Each number is 50 + 10 x the weight over the matrix's rms, rounded and kept within 0 to 99. Layers, rows and columns count from 0.

# layer 4 MLP up, 512x192, rms 0.239, rows 435-459, columns 0-95
70 61 53 54 48 49 43 50 43 60 61 64 50 59 46 66 65 51 54 55 37 39 41 58 45 40 67 40 41 47 48 50 29 60 44 36 53 52 41 53 63 51 48 65 52 58 70 73 45 61 44 39 44 58 45 38 50 45 60 43 44 28 53 43 38 59 66 34 57 41 41 54 48 34 51 44 50 35 46 57 42 46 49 73 53 59 56 53 56 46 46 43 60 35 70 45
48 44 61 61 41 51 75 53 42 58 60 47 32 46 56 57 51 42 56 40 66 46 54 68 68 38 50 57 37 32 61 52 47 56 61 50 63 34 64 48 60 52 68 49 42 39 37 55 67 67 47 61 55 54 60 59 55 56 55 64 60 62 52 66 54 52 67 47 41 59 33 50 32 48 59 56 63 56 50 42 49 61 46 39 62 55 53 48 39 47 59 51 55 30 51 43
44 66 40 60 36 30 54 43 60 61 51 49 45 45 53 51 69 45 45 43 52 56 51 27 41 65 43 48 28 55 39 40 42 53 66 62 53 57 57 55 44 63 47 48 44 55 45 44 56 43 64 26 56 40 54 46 45 72 49 45 39 59 38 62 66 59 51 52 53 61 49 52 54 48 40 60 52 70 40 40 39 58 65 54 62 72 48 28 54 52 57 57 55 53 65 48
55 57 38 34 34 46 64 35 46 57 55 60 60 64 46 42 44 54 59 51 41 39 69 34 49 33 63 63 56 64 51 55 47 37 46 46 48 43 44 37 40 53 40 54 41 39 49 31 57 55 40 52 51 27 37 73 39 46 45 39 56 51 42 47 51 30 54 40 54 43 54 41 53 56 33 51 74 64 63 26 67 59 38 59 47 51 42 55 47 33 35 40 40 52 60 58
37 51 54 55 46 29 53 47 45 48 73 52 49 63 56 39 59 63 32 36 67 44 38 62 59 47 49 45 48 52 59 49 45 69 39 51 38 41 58 35 50 55 42 34 66 45 48 51 39 47 62 47 48 76 39 39 54 32 53 53 53 50 58 67 43 66 61 55 35 46 63 50 54 56 43 58 52 53 70 58 50 60 42 42 61 40 55 41 42 63 47 57 46 44 44 41
37 38 30 52 59 43 51 27 41 55 55 52 45 67 52 63 53 40 67 37 51 69 51 51 53 46 52 53 35 55 38 42 60 49 31 49 55 50 41 22 48 48 48 54 52 46 59 43 51 33 33 48 49 72 57 50 54 57 54 62 47 55 59 54 63 57 68 57 49 46 61 70 40 57 67 43 45 44 59 17 57 41 54 46 57 41 40 46 42 59 32 54 47 37 47 31
59 40 46 64 42 63 49 67 42 56 51 54 81 53 67 63 59 58 57 52 51 62 69 59 39 58 51 74 55 68 38 34 50 25 44 66 50 64 35 47 69 50 65 63 54 34 41 53 59 45 56 54 24 43 45 64 48 54 55 48 45 47 37 59 54 54 59 59 51 62 55 44 50 51 68 52 42 34 44 61 41 67 47 20 66 31 42 57 60 56 56 57 51 30 52 48
39 53 40 50 42 38 49 52 66 62 48 55 67 57 42 49 53 42 49 47 57 51 50 54 46 44 50 64 50 62 67 37 39 56 48 57 46 56 52 53 41 40 52 55 39 65 38 61 50 44 61 56 53 43 19 62 59 49 45 49 61 52 64 56 37 51 65 69 52 57 61 48 52 52 66 46 52 64 50 39 43 50 56 40 70 50 53 51 46 42 62 43 39 54 61 66
41 47 36 48 49 47 67 54 54 41 54 50 74 57 33 46 49 22 52 62 61 66 69 48 43 52 60 61 59 63 34 54 56 66 39 66 42 34 54 49 55 42 68 62 50 63 48 56 49 33 54 38 50 55 31 36 67 55 47 44 50 46 52 43 58 37 57 51 44 47 37 52 56 53 61 44 57 53 44 39 49 49 52 59 51 48 55 63 57 58 53 51 31 58 49 52
61 30 48 49 53 59 69 57 57 47 48 60 59 62 42 66 36 59 53 41 54 55 52 62 46 32 46 53 36 24 38 60 60 76 41 42 43 57 45 49 54 36 42 37 57 59 45 41 50 43 49 47 67 52 60 23 29 35 56 39 58 54 50 41 42 68 59 34 41 64 69 67 50 51 58 42 50 68 41 53 43 45 38 42 53 55 44 72 51 86 45 55 43 51 56 67
50 36 64 57 50 38 47 51 53 57 56 66 39 47 57 32 69 51 54 66 54 54 30 54 46 65 62 48 40 49 41 49 61 37 51 41 57 38 67 37 44 50 56 60 53 65 66 43 63 42 39 60 54 65 54 45 54 71 54 48 39 48 54 39 44 61 58 53 42 51 38 50 54 62 52 43 53 51 44 56 54 48 61 71 45 58 60 44 53 54 79 67 63 61 47 68
62 53 39 65 46 60 31 61 47 40 43 48 72 46 69 40 48 54 51 41 66 41 79 48 39 36 45 52 52 57 36 43 72 63 51 49 48 53 64 46 49 50 42 45 51 50 43 53 51 63 57 73 48 24 46 54 57 55 67 43 56 54 31 54 68 49 57 39 42 51 43 50 48 43 43 65 37 58 65 46 55 44 45 44 43 60 67 51 36 72 73 50 71 39 47 65
69 47 34 67 36 38 32 50 43 46 70 40 39 63 34 65 47 51 55 52 56 54 51 55 55 39 34 48 33 75 54 49 39 51 47 53 55 45 35 53 60 55 63 52 52 67 54 55 61 52 63 62 69 64 52 52 56 59 63 38 51 57 65 66 46 54 37 43 54 44 71 62 37 42 44 60 68 51 56 64 61 49 52 47 45 60 51 51 45 45 44 62 55 56 46 39
55 37 37 53 59 46 55 53 40 64 53 53 50 26 52 53 69 46 74 60 53 53 47 45 46 44 43 73 76 57 72 61 34 54 49 61 39 50 64 62 50 46 29 38 52 40 49 78 61 59 64 47 43 37 50 50 48 41 52 52 55 34 62 49 55 46 41 48 50 53 54 66 36 34 50 56 39 46 56 39 41 60 62 43 50 55 34 41 55 32 41 68 56 66 44 50
53 43 57 55 47 34 52 51 45 58 40 54 60 32 49 41 51 57 48 42 47 57 59 62 38 55 49 38 60 47 45 52 60 51 54 49 39 53 33 35 58 48 57 59 46 46 34 55 73 45 45 55 45 44 58 45 61 49 31 56 51 44 39 61 48 71 52 48 40 53 28 56 36 52 54 61 62 47 50 43 63 51 39 52 45 54 34 66 46 47 53 43 51 45 44 52
52 64 62 68 66 51 49 37 47 46 49 56 45 48 34 44 49 56 55 40 56 58 49 58 61 55 51 62 52 46 43 53 36 55 62 38 55 47 55 41 52 47 38 60 57 45 48 43 57 38 47 49 69 33 46 40 57 34 55 69 40 58 32 44 46 35 34 67 37 67 52 52 72 59 44 53 61 63 48 58 48 53 38 57 40 57 63 53 53 81 42 38 38 49 63 35
38 32 48 53 68 43 36 43 45 48 50 46 46 42 49 71 51 50 53 52 58 57 60 30 37 67 60 38 36 45 54 52 64 35 38 44 32 59 54 43 45 50 36 49 58 59 50 52 68 37 50 48 58 53 46 37 57 48 43 53 49 36 54 51 42 56 51 57 48 47 40 54 41 46 46 55 71 69 61 59 56 42 52 49 50 63 69 44 28 43 34 50 50 47 66 56
56 71 57 43 53 59 56 50 43 55 74 48 42 53 29 56 43 41 60 36 49 50 45 57 69 47 53 56 56 47 66 38 39 73 51 33 50 44 52 47 52 58 45 46 57 37 59 50 49 33 41 51 45 45 37 72 42 54 55 55 54 43 49 54 52 60 55 45 34 54 48 54 64 67 44 46 40 55 41 55 42 62 43 48 59 42 53 50 47 52 45 49 51 28 53 46
51 73 50 41 51 63 33 52 74 67 41 61 57 53 41 38 42 44 29 60 41 51 49 53 49 40 62 76 48 48 52 59 37 67 58 50 66 51 52 53 43 45 55 52 51 60 44 58 52 48 56 53 50 49 64 49 44 38 67 51 73 57 37 39 45 52 58 43 41 50 38 39 61 52 47 51 51 60 60 62 58 56 68 45 48 39 53 51 44 60 41 50 31 47 69 37
49 56 49 53 48 62 59 29 39 60 70 50 49 55 30 51 48 43 64 34 37 51 54 50 39 50 47 48 53 50 54 60 49 40 55 28 47 71 44 55 40 54 64 63 58 41 54 52 49 63 41 43 59 51 44 58 48 53 62 31 67 55 39 47 56 61 53 44 41 67 44 40 42 70 62 44 63 44 32 65 56 52 56 67 45 42 62 53 45 54 48 31 48 70 51 82
61 57 55 62 46 72 51 46 35 59 41 39 46 68 53 51 48 44 67 32 46 48 52 41 47 50 46 40 60 48 56 48 53 59 71 60 48 64 63 45 55 63 53 36 49 43 51 49 46 40 34 48 49 44 37 57 60 48 55 49 47 60 60 40 38 40 51 42 51 47 30 52 30 58 41 39 37 57 48 49 18 57 33 50 56 64 66 52 46 50 53 32 54 41 44 37
46 42 44 32 51 37 54 52 37 39 57 52 59 62 43 49 53 41 46 46 53 56 42 30 56 49 44 55 36 35 48 46 44 33 49 47 61 23 51 53 37 82 49 52 59 60 29 37 36 40 49 55 51 51 52 57 45 50 60 22 53 33 60 43 59 49 55 37 47 50 56 38 54 52 66 50 54 56 55 49 68 58 53 55 53 47 48 44 61 54 48 57 44 75 61 44
51 57 50 38 53 60 53 47 66 54 27 70 50 39 44 46 33 32 50 42 53 62 82 44 61 62 55 73 47 44 46 49 57 46 53 41 51 50 32 45 44 41 38 55 52 32 46 44 36 42 44 47 48 52 58 31 40 35 53 60 55 40 52 46 44 51 22 54 35 66 24 47 48 46 49 64 48 27 46 50 48 41 57 43 47 49 53 42 40 36 44 52 41 59 38 54
64 57 58 56 46 42 47 49 50 38 23 57 73 42 48 51 57 49 51 62 53 59 41 59 65 44 58 56 63 40 30 39 52 57 41 54 50 52 40 43 78 59 64 56 54 58 62 53 57 37 52 53 54 48 49 50 54 41 34 29 65 46 48 65 47 48 59 48 80 67 56 42 66 59 62 57 55 43 70 38 37 36 35 36 48 43 47 72 42 54 56 47 50 53 45 53
45 50 61 48 51 45 52 62 48 53 33 39 30 55 43 52 43 43 46 27 55 60 59 48 50 46 79 49 50 46 62 45 43 35 42 49 47 56 54 48 34 49 51 50 50 59 67 43 47 65 57 55 48 40 58 67 52 46 60 56 54 48 58 45 49 47 49 42 62 64 62 55 38 48 56 32 58 51 55 52 52 54 37 57 58 34 61 54 31 37 58 53 48 56 35 52
# layer 4 MLP down (transposed), 512x192, rms 0.143, rows 435-458, columns 0-95
43 39 55 43 51 46 70 44 49 56 50 36 29 58 52 52 55 57 55 53 51 47 46 61 57 59 57 33 31 49 30 43 53 54 55 52 41 64 53 45 53 42 35 55 58 46 38 56 53 50 44 46 46 30 53 30 40 58 58 62 46 39 62 62 38 36 51 49 35 44 57 41 57 43 39 54 41 51 46 62 59 62 46 73 29 52 68 39 42 53 51 39 54 65 49 52
37 34 49 52 58 63 57 42 32 50 44 55 18 38 44 41 39 45 52 41 60 34 43 53 32 46 44 35 46 60 31 61 49 60 39 52 39 50 58 54 59 38 47 57 53 42 34 58 57 36 61 49 28 69 55 48 49 48 52 61 56 69 56 46 43 30 48 49 54 56 36 60 40 42 44 42 43 59 43 41 48 38 54 55 55 59 53 60 53 69 50 59 46 54 67 49
52 61 48 40 37 49 57 32 53 49 53 51 50 52 53 45 32 51 40 26 44 57 55 70 53 67 35 44 70 51 47 37 42 43 36 54 47 39 53 52 33 42 36 52 59 38 56 52 43 42 50 70 54 41 58 61 56 55 48 42 60 26 59 73 38 65 62 44 59 46 54 65 42 53 59 42 39 40 54 50 26 50 48 48 49 32 62 57 52 34 42 49 38 64 44 58
55 44 51 55 40 57 52 41 58 57 44 59 38 52 56 64 33 61 48 60 36 66 39 36 72 41 52 38 66 43 49 52 51 53 53 47 28 47 75 30 50 61 56 55 57 49 47 58 65 23 66 45 37 48 64 46 49 51 46 52 46 55 64 47 60 60 58 56 43 35 41 67 42 58 66 38 53 50 54 35 43 59 68 52 27 53 64 28 58 32 50 37 41 35 60 39
60 30 49 52 34 43 53 42 49 73 82 53 74 52 53 46 63 29 48 51 54 43 50 62 66 53 69 46 51 54 40 57 55 59 40 57 27 54 38 66 58 45 47 55 54 38 46 62 54 43 49 30 36 51 52 39 49 67 55 48 44 75 31 69 43 50 53 63 57 62 83 50 63 47 47 54 40 52 64 78 49 31 47 52 43 46 60 62 32 62 51 60 39 57 63 58
39 39 52 62 52 42 67 40 45 76 55 75 41 18 53 55 52 46 45 51 52 48 54 71 42 62 55 50 58 52 30 50 44 54 58 60 54 39 47 57 52 70 56 57 57 48 31 33 41 38 74 53 52 48 40 37 72 42 54 62 32 45 35 40 64 49 42 58 47 51 54 41 58 60 40 47 66 60 54 36 57 51 71 53 56 44 35 59 54 70 44 31 43 53 59 57
62 65 48 59 67 48 44 58 45 70 48 58 77 54 56 50 38 48 49 53 52 57 46 60 65 37 38 49 42 49 55 67 40 42 39 49 52 45 46 28 63 69 44 44 69 50 45 51 56 48 69 54 70 58 40 49 42 39 56 48 65 45 49 62 35 44 54 52 65 53 53 46 55 41 46 79 38 48 40 68 38 57 34 45 53 64 54 37 59 48 37 70 52 29 44 60
51 43 57 44 25 66 51 52 50 59 47 37 67 65 47 43 60 58 40 42 50 53 39 52 62 64 43 32 67 53 59 55 57 46 56 50 51 35 42 50 56 36 54 48 58 62 38 45 59 36 55 31 50 56 33 70 44 57 70 41 50 48 36 38 32 68 65 41 64 55 51 55 44 58 44 49 50 54 56 34 51 58 63 41 45 49 58 67 53 56 49 44 50 62 58 51
43 56 60 61 66 36 56 60 37 61 51 49 38 38 44 38 48 27 54 45 43 57 48 53 71 39 49 62 56 51 53 63 47 53 44 43 26 62 55 56 47 44 46 64 58 48 48 42 49 40 53 54 50 35 51 43 67 53 57 57 70 42 57 48 62 33 58 46 28 49 69 51 48 52 62 23 54 55 43 54 67 57 66 35 24 49 59 45 60 48 45 39 71 61 53 47
49 53 53 58 38 36 60 55 41 46 55 34 67 55 48 63 53 38 46 35 64 49 43 60 48 54 59 41 54 60 50 48 55 64 65 46 51 53 25 39 44 47 47 52 48 48 46 48 43 55 36 51 49 58 48 56 42 65 43 50 49 41 70 38 59 40 48 35 55 38 49 57 65 42 65 45 49 49 42 42 44 54 51 41 48 18 49 57 67 67 74 47 56 46 49 55
31 51 48 56 52 32 47 42 61 26 48 51 65 45 63 51 46 36 56 36 61 58 52 32 62 52 53 42 58 53 44 44 50 46 56 51 30 51 64 41 44 57 67 49 44 67 49 56 42 59 66 48 64 48 41 50 47 55 43 47 55 46 45 53 67 56 50 59 52 54 63 51 49 58 68 65 63 45 31 52 56 44 67 59 58 55 64 47 50 54 53 75 55 61 47 49
50 34 48 32 54 50 34 66 59 31 41 38 80 47 46 50 41 57 35 48 58 53 61 47 41 47 34 56 65 75 52 56 50 46 47 44 24 49 56 44 36 44 67 44 51 53 53 40 42 39 51 58 59 58 50 52 45 62 54 65 42 48 63 57 63 59 36 48 57 60 42 55 38 63 50 57 62 58 37 38 48 45 46 47 69 42 54 39 41 52 49 53 41 37 47 43
68 52 44 49 40 51 40 62 54 27 59 35 35 58 55 67 51 62 57 38 39 42 38 57 55 62 44 35 50 38 47 59 39 60 48 60 51 47 56 42 45 51 46 37 32 67 61 57 44 39 41 48 35 45 72 63 53 53 46 39 41 57 60 48 52 52 78 38 61 60 32 46 53 58 56 52 64 60 52 45 42 60 33 44 33 33 47 49 50 56 50 57 51 52 48 50
40 64 49 66 52 34 49 61 55 66 50 47 45 57 54 64 70 55 48 56 54 45 62 45 33 54 52 67 28 46 56 49 61 45 54 61 36 32 40 50 34 59 44 47 50 47 37 62 53 31 65 51 65 46 30 50 64 69 45 60 51 40 41 35 37 72 51 47 59 55 48 52 47 49 56 39 53 56 48 48 32 44 62 45 53 46 42 74 46 36 34 32 38 62 54 59
48 49 36 41 59 71 50 33 38 46 59 56 67 50 61 39 54 49 29 64 32 48 38 49 39 39 44 37 62 24 48 50 52 45 63 52 54 51 61 45 62 55 60 40 50 41 62 52 55 45 59 46 43 41 52 65 42 54 47 38 50 51 59 48 54 44 70 60 42 44 43 46 50 60 40 28 53 37 53 58 36 53 52 45 46 59 57 35 59 54 70 50 44 54 41 50
62 61 43 55 44 43 45 41 62 51 47 49 54 56 44 49 57 55 51 64 52 64 38 42 51 64 21 50 50 57 70 60 39 33 54 53 50 35 40 39 49 36 51 63 41 51 33 38 50 45 48 66 58 57 48 45 45 56 44 58 49 27 33 45 49 44 58 37 26 40 66 48 43 47 56 56 25 42 45 46 48 33 54 45 42 61 57 53 34 48 61 48 63 51 55 46
53 58 51 14 57 45 61 62 75 51 60 53 57 43 56 45 47 48 36 56 38 47 56 64 52 49 45 38 44 49 58 57 54 44 26 62 41 39 43 50 52 50 57 71 73 42 45 50 34 56 62 41 47 44 61 49 42 42 53 42 58 45 54 63 41 32 24 55 36 41 46 55 52 45 61 51 36 47 58 45 63 51 50 45 55 52 44 51 55 42 52 44 38 41 47 50
45 49 49 45 50 68 36 39 28 40 53 45 49 50 51 39 46 53 53 50 46 38 50 46 46 26 49 25 48 58 29 57 48 46 57 48 50 44 59 54 75 37 44 52 45 53 56 49 62 28 63 65 60 59 56 52 50 25 69 50 39 53 37 59 49 30 45 50 39 50 66 54 65 55 57 63 38 60 52 31 56 41 46 57 56 47 59 56 46 51 49 61 44 48 48 66
44 46 48 49 63 46 53 54 40 45 50 27 50 36 59 68 32 56 53 64 46 57 48 47 35 48 65 46 32 55 50 41 62 36 49 65 67 47 57 41 71 50 53 65 51 39 52 52 57 46 55 57 30 41 54 34 51 49 24 43 62 33 58 47 52 20 48 33 37 61 52 54 44 58 50 53 47 42 52 43 67 45 43 40 40 49 34 50 47 55 44 49 54 53 41 61
45 42 38 41 35 53 56 46 35 42 56 46 30 47 43 67 42 51 64 61 33 41 74 45 65 59 30 46 27 55 54 36 32 45 55 43 47 40 38 45 57 51 50 57 53 43 41 45 51 58 49 46 41 55 60 29 45 47 39 48 35 60 65 59 49 38 49 61 59 61 39 52 49 53 33 40 37 56 41 28 37 48 49 52 44 36 53 61 51 60 37 59 48 54 50 58
57 39 40 61 55 56 44 49 55 57 55 56 55 57 50 42 36 45 46 44 60 67 47 53 64 38 37 47 37 64 34 50 65 48 43 51 49 41 57 38 58 51 47 54 51 32 50 46 50 47 48 59 41 43 42 46 58 56 67 25 46 45 41 60 56 24 65 53 51 62 55 76 38 37 30 60 51 58 55 35 51 54 41 42 46 57 72 44 58 52 67 26 44 53 54 45
43 34 49 39 45 51 36 51 50 46 56 61 55 59 56 59 56 48 31 56 32 58 41 40 53 41 73 42 29 62 36 46 53 30 51 47 44 42 25 53 46 63 35 53 55 64 33 53 50 46 46 46 44 38 37 44 52 56 33 62 57 39 47 64 42 34 54 51 38 49 52 43 53 63 54 55 42 57 45 31 57 48 60 44 42 46 39 49 49 52 15 62 58 56 61 56
49 51 46 70 47 49 55 41 61 55 55 66 45 59 64 45 46 50 42 64 42 51 64 48 44 71 52 58 49 52 59 65 54 48 36 56 53 41 48 48 52 47 52 51 54 45 58 45 36 37 47 66 46 56 63 23 44 43 50 43 52 43 48 52 46 61 57 54 50 58 29 50 39 60 67 33 58 56 53 65 49 59 61 56 42 53 61 37 58 45 48 51 82 31 63 55
51 44 48 35 59 42 58 65 60 44 63 49 53 45 46 49 57 36 57 62 53 41 19 45 63 40 55 40 44 66 43 60 42 45 54 46 56 51 50 44 51 46 25 53 49 60 53 54 55 57 30 54 68 36 33 39 37 55 34 53 40 60 34 42 29 35 65 45 54 65 45 57 49 45 38 46 54 51 47 58 55 53 46 52 50 47 50 59 57 54 53 65 40 40 58 55
# layer 4 MLP gate, 512x192, rms 0.233, rows 436-459, columns 0-95
48 52 46 47 63 55 49 39 54 70 56 46 61 46 48 54 49 62 35 48 54 57 43 52 57 51 52 37 39 63 57 50 58 45 38 43 45 63 44 49 46 38 46 62 57 63 45 41 38 48 65 39 47 51 54 47 51 57 45 52 56 43 47 59 55 47 41 50 61 69 65 51 46 40 40 54 52 65 30 42 54 37 55 48 66 54 54 37 49 48 42 45 36 39 67 38
49 35 48 66 55 45 48 50 58 34 64 62 40 57 31 46 35 62 66 62 52 42 56 67 47 48 37 46 48 36 56 49 43 40 41 46 36 53 35 46 42 42 58 46 71 73 30 45 35 44 57 59 55 58 50 60 37 55 44 58 50 60 19 41 45 58 51 69 41 33 54 60 48 68 52 40 57 65 43 57 37 61 51 58 33 35 45 66 56 56 36 62 43 45 60 51
56 33 73 57 43 51 46 42 39 46 58 53 41 47 61 51 38 42 52 74 47 46 61 41 41 54 41 49 44 38 45 38 36 39 39 30 51 63 49 68 52 59 47 53 47 25 54 43 38 53 67 61 58 53 51 50 46 66 40 47 56 30 71 56 44 59 52 39 48 51 35 46 48 36 65 27 53 52 41 45 55 40 42 67 49 56 45 22 43 50 44 30 42 47 54 31
54 28 27 50 49 70 51 57 54 58 50 44 58 67 33 34 40 31 66 51 47 31 56 54 60 71 61 36 20 39 38 61 53 49 54 64 44 60 42 47 33 54 64 63 48 53 49 50 43 41 59 58 61 44 56 47 32 79 55 72 41 47 45 49 27 38 43 50 49 45 49 41 59 66 47 58 62 55 65 60 51 43 53 52 63 38 42 64 56 47 69 62 38 60 59 24
68 45 62 48 53 52 60 33 57 42 42 54 51 47 33 51 42 38 47 49 62 32 46 40 72 54 43 52 39 52 63 68 57 42 44 44 59 49 52 48 46 36 53 63 48 47 41 56 47 41 55 51 31 47 62 51 38 41 50 42 61 26 53 50 59 57 41 46 48 45 49 53 40 44 70 45 61 52 66 47 60 65 35 43 42 36 57 52 57 40 46 47 60 51 50 49
66 51 51 52 63 47 46 58 42 59 26 69 48 56 38 39 27 50 49 49 31 40 63 40 43 55 33 49 59 53 75 48 56 56 49 49 50 48 39 53 42 44 45 50 42 48 59 50 48 41 50 38 54 39 70 62 62 61 38 70 48 54 60 53 61 48 31 59 45 45 58 54 41 50 43 68 44 51 51 49 46 65 61 37 43 34 55 48 64 53 59 66 63 63 49 40
46 54 65 38 50 60 48 58 60 65 47 32 50 37 45 53 53 51 49 49 55 55 38 49 52 54 59 40 47 50 45 60 53 32 46 57 49 59 52 65 61 43 51 43 41 60 52 46 37 62 34 62 44 55 66 44 45 41 55 49 41 50 56 63 41 57 41 52 46 48 35 63 55 54 62 50 47 60 46 46 27 44 34 37 53 37 32 44 60 75 51 43 42 44 46 35
53 48 61 45 62 62 56 37 49 43 67 60 51 37 61 56 47 68 48 52 63 53 53 46 40 50 58 50 53 59 40 41 67 36 21 54 49 53 52 57 54 55 62 49 58 65 43 38 59 55 62 34 30 33 59 48 44 54 70 48 43 51 57 39 45 39 54 48 38 40 54 61 57 55 58 56 44 68 46 54 44 42 59 47 68 43 43 47 60 45 45 40 44 36 51 46
62 89 53 53 57 46 48 58 51 52 32 62 52 64 34 44 46 52 44 44 46 51 52 54 54 48 47 60 33 68 45 45 50 42 54 51 37 59 46 66 64 38 51 55 47 48 59 48 47 61 49 52 38 59 60 59 21 51 74 58 42 59 46 35 24 58 53 55 57 27 49 50 50 39 69 35 48 60 48 65 42 36 63 48 43 53 40 39 44 54 56 27 58 52 50 48
43 67 49 45 45 40 45 49 47 57 58 50 46 51 51 52 46 72 48 41 46 73 61 65 36 50 51 37 46 50 44 42 38 41 27 54 43 54 46 51 54 45 37 50 55 35 46 51 38 36 63 38 41 47 37 52 52 63 71 44 42 56 61 60 51 31 63 44 54 60 44 31 44 56 40 68 52 56 30 29 42 54 53 51 40 55 52 52 54 55 72 61 61 52 62 60
37 61 69 61 47 51 44 39 46 51 42 51 42 54 28 55 32 53 56 58 33 37 48 45 47 59 58 55 54 46 46 59 51 29 50 41 49 54 48 59 43 64 47 41 47 41 48 53 33 41 63 54 42 55 45 70 48 58 34 39 57 48 44 32 42 77 44 43 59 47 50 59 46 56 40 36 57 45 46 47 66 64 82 51 44 48 51 60 72 46 46 47 47 47 39 63
61 53 54 48 61 51 45 46 40 58 51 55 61 75 66 65 37 54 47 60 55 26 37 56 48 36 47 47 52 62 27 43 43 62 48 48 55 46 48 59 49 45 52 47 67 61 58 51 50 44 55 28 57 73 55 41 55 48 48 38 61 38 38 59 32 45 66 52 61 43 45 52 38 51 52 36 57 45 53 53 48 46 36 75 54 41 41 62 60 65 35 57 65 55 46 28
40 46 37 55 29 54 46 68 49 44 62 35 53 57 54 69 59 49 55 50 46 46 60 54 53 52 51 32 35 42 56 43 50 44 37 52 60 66 56 41 49 69 69 49 61 57 38 37 51 41 46 46 37 52 71 54 64 56 48 57 45 35 46 60 43 53 46 32 55 40 51 51 54 53 41 30 48 50 39 53 65 47 49 73 56 59 40 54 61 37 43 62 44 47 46 55
58 39 56 61 57 51 57 33 54 36 51 42 37 47 40 34 48 45 59 64 49 39 49 48 43 55 43 49 54 61 59 39 44 36 54 51 34 48 39 39 40 45 64 49 62 37 41 29 44 44 54 34 59 56 39 33 56 58 39 37 38 45 68 62 53 64 30 68 51 46 64 52 43 48 50 53 38 52 34 40 72 57 39 55 42 48 57 43 54 34 58 65 42 63 61 45
57 37 47 62 59 48 42 53 60 53 62 65 55 44 58 55 43 55 54 41 60 19 52 44 69 60 52 52 51 36 51 42 43 46 39 49 55 48 40 39 44 62 57 52 37 59 58 39 39 69 29 53 58 42 46 34 54 29 52 42 41 57 58 43 32 53 60 40 39 43 47 42 55 51 42 46 62 63 49 55 32 60 41 61 47 51 30 50 31 43 58 51 48 57 65 49
38 65 55 44 63 48 65 63 52 41 44 67 46 48 68 37 63 55 48 40 46 55 77 55 51 64 60 56 56 43 59 69 69 58 51 34 46 45 42 40 32 54 50 52 51 75 28 49 34 68 63 60 40 45 52 41 38 49 51 65 51 46 55 41 61 51 61 55 61 67 53 44 49 64 47 53 52 44 62 31 49 52 55 59 37 55 40 44 56 38 48 48 55 46 51 68
40 49 49 54 42 69 40 56 41 64 67 55 47 54 62 46 38 35 57 54 45 45 43 73 53 56 71 68 52 39 45 61 55 51 59 57 34 54 23 51 44 51 30 62 53 58 44 56 50 62 28 65 50 67 30 43 41 62 32 63 48 44 61 47 53 57 41 46 36 64 58 61 52 47 48 35 50 40 42 46 60 53 58 44 53 50 42 51 59 40 49 59 47 43 54 51
40 38 49 75 44 65 53 28 61 64 53 53 45 35 50 56 52 69 68 50 59 58 38 53 49 48 60 36 54 48 58 37 47 29 55 69 45 54 62 56 39 50 61 57 56 43 46 48 38 53 30 55 56 33 35 65 28 50 61 54 48 27 40 55 55 52 37 32 57 59 33 34 60 50 51 42 62 39 51 53 50 48 60 58 49 56 54 56 52 38 40 54 46 39 48 52
51 56 66 56 42 61 58 40 36 43 50 62 62 62 47 46 56 54 32 38 74 43 41 38 44 38 48 51 61 55 51 63 41 35 41 64 41 37 57 71 67 47 45 55 68 29 50 59 32 35 58 58 49 40 44 54 52 75 65 45 54 39 49 45 58 71 63 55 51 55 62 58 59 51 36 44 67 54 62 57 63 37 59 38 49 37 36 64 38 49 58 41 39 54 34 44
63 39 50 51 62 31 49 47 53 50 42 54 49 54 62 29 31 60 57 64 46 56 37 40 49 48 64 33 55 39 42 49 67 51 52 49 33 60 32 45 62 37 52 34 49 42 38 44 42 59 46 56 50 54 45 54 61 56 43 54 51 70 52 48 47 54 45 49 48 51 43 36 43 67 52 64 57 43 40 47 49 73 46 69 39 42 54 37 48 66 49 41 50 48 35 44
59 49 65 47 56 33 42 45 68 57 53 44 62 45 33 30 53 59 40 44 46 45 56 59 45 64 52 50 38 54 42 41 43 47 45 60 56 44 53 47 49 63 56 36 59 47 38 65 45 46 52 52 51 47 51 48 44 50 70 38 45 45 53 49 34 41 36 33 69 48 47 22 54 57 55 69 33 47 58 31 46 50 58 48 67 50 55 38 55 65 47 42 54 73 49 41
58 49 50 52 67 39 40 45 60 35 56 54 66 50 43 53 39 49 44 55 69 56 62 51 58 40 35 57 54 60 61 39 43 38 39 59 49 54 55 54 64 56 48 49 42 56 51 53 67 38 47 58 33 70 48 67 43 40 46 35 64 55 56 43 61 46 51 33 43 46 50 59 39 54 25 38 27 63 36 26 47 47 45 52 56 58 48 48 49 61 30 63 45 53 36 37
59 54 26 54 69 48 46 53 61 63 68 46 47 39 53 49 63 57 34 58 36 57 52 40 67 57 54 55 51 45 49 53 43 47 64 50 51 56 55 40 39 56 52 58 42 50 51 36 56 57 35 44 52 63 40 60 53 67 59 30 55 45 59 48 49 54 61 50 35 49 40 64 78 62 38 47 59 34 46 59 57 75 50 52 15 55 43 41 68 30 45 52 42 56 42 51
42 74 66 62 73 51 50 44 60 40 26 40 63 59 46 64 45 38 48 46 50 51 53 47 67 62 56 62 38 27 38 50 47 41 59 38 47 40 39 62 52 43 30 43 73 46 63 49 49 48 46 39 47 39 45 43 57 64 49 58 63 42 44 32 48 52 45 59 41 61 63 52 40 56 40 27 41 69 51 60 41 57 35 41 56 48 50 44 51 46 67 54 35 54 55 56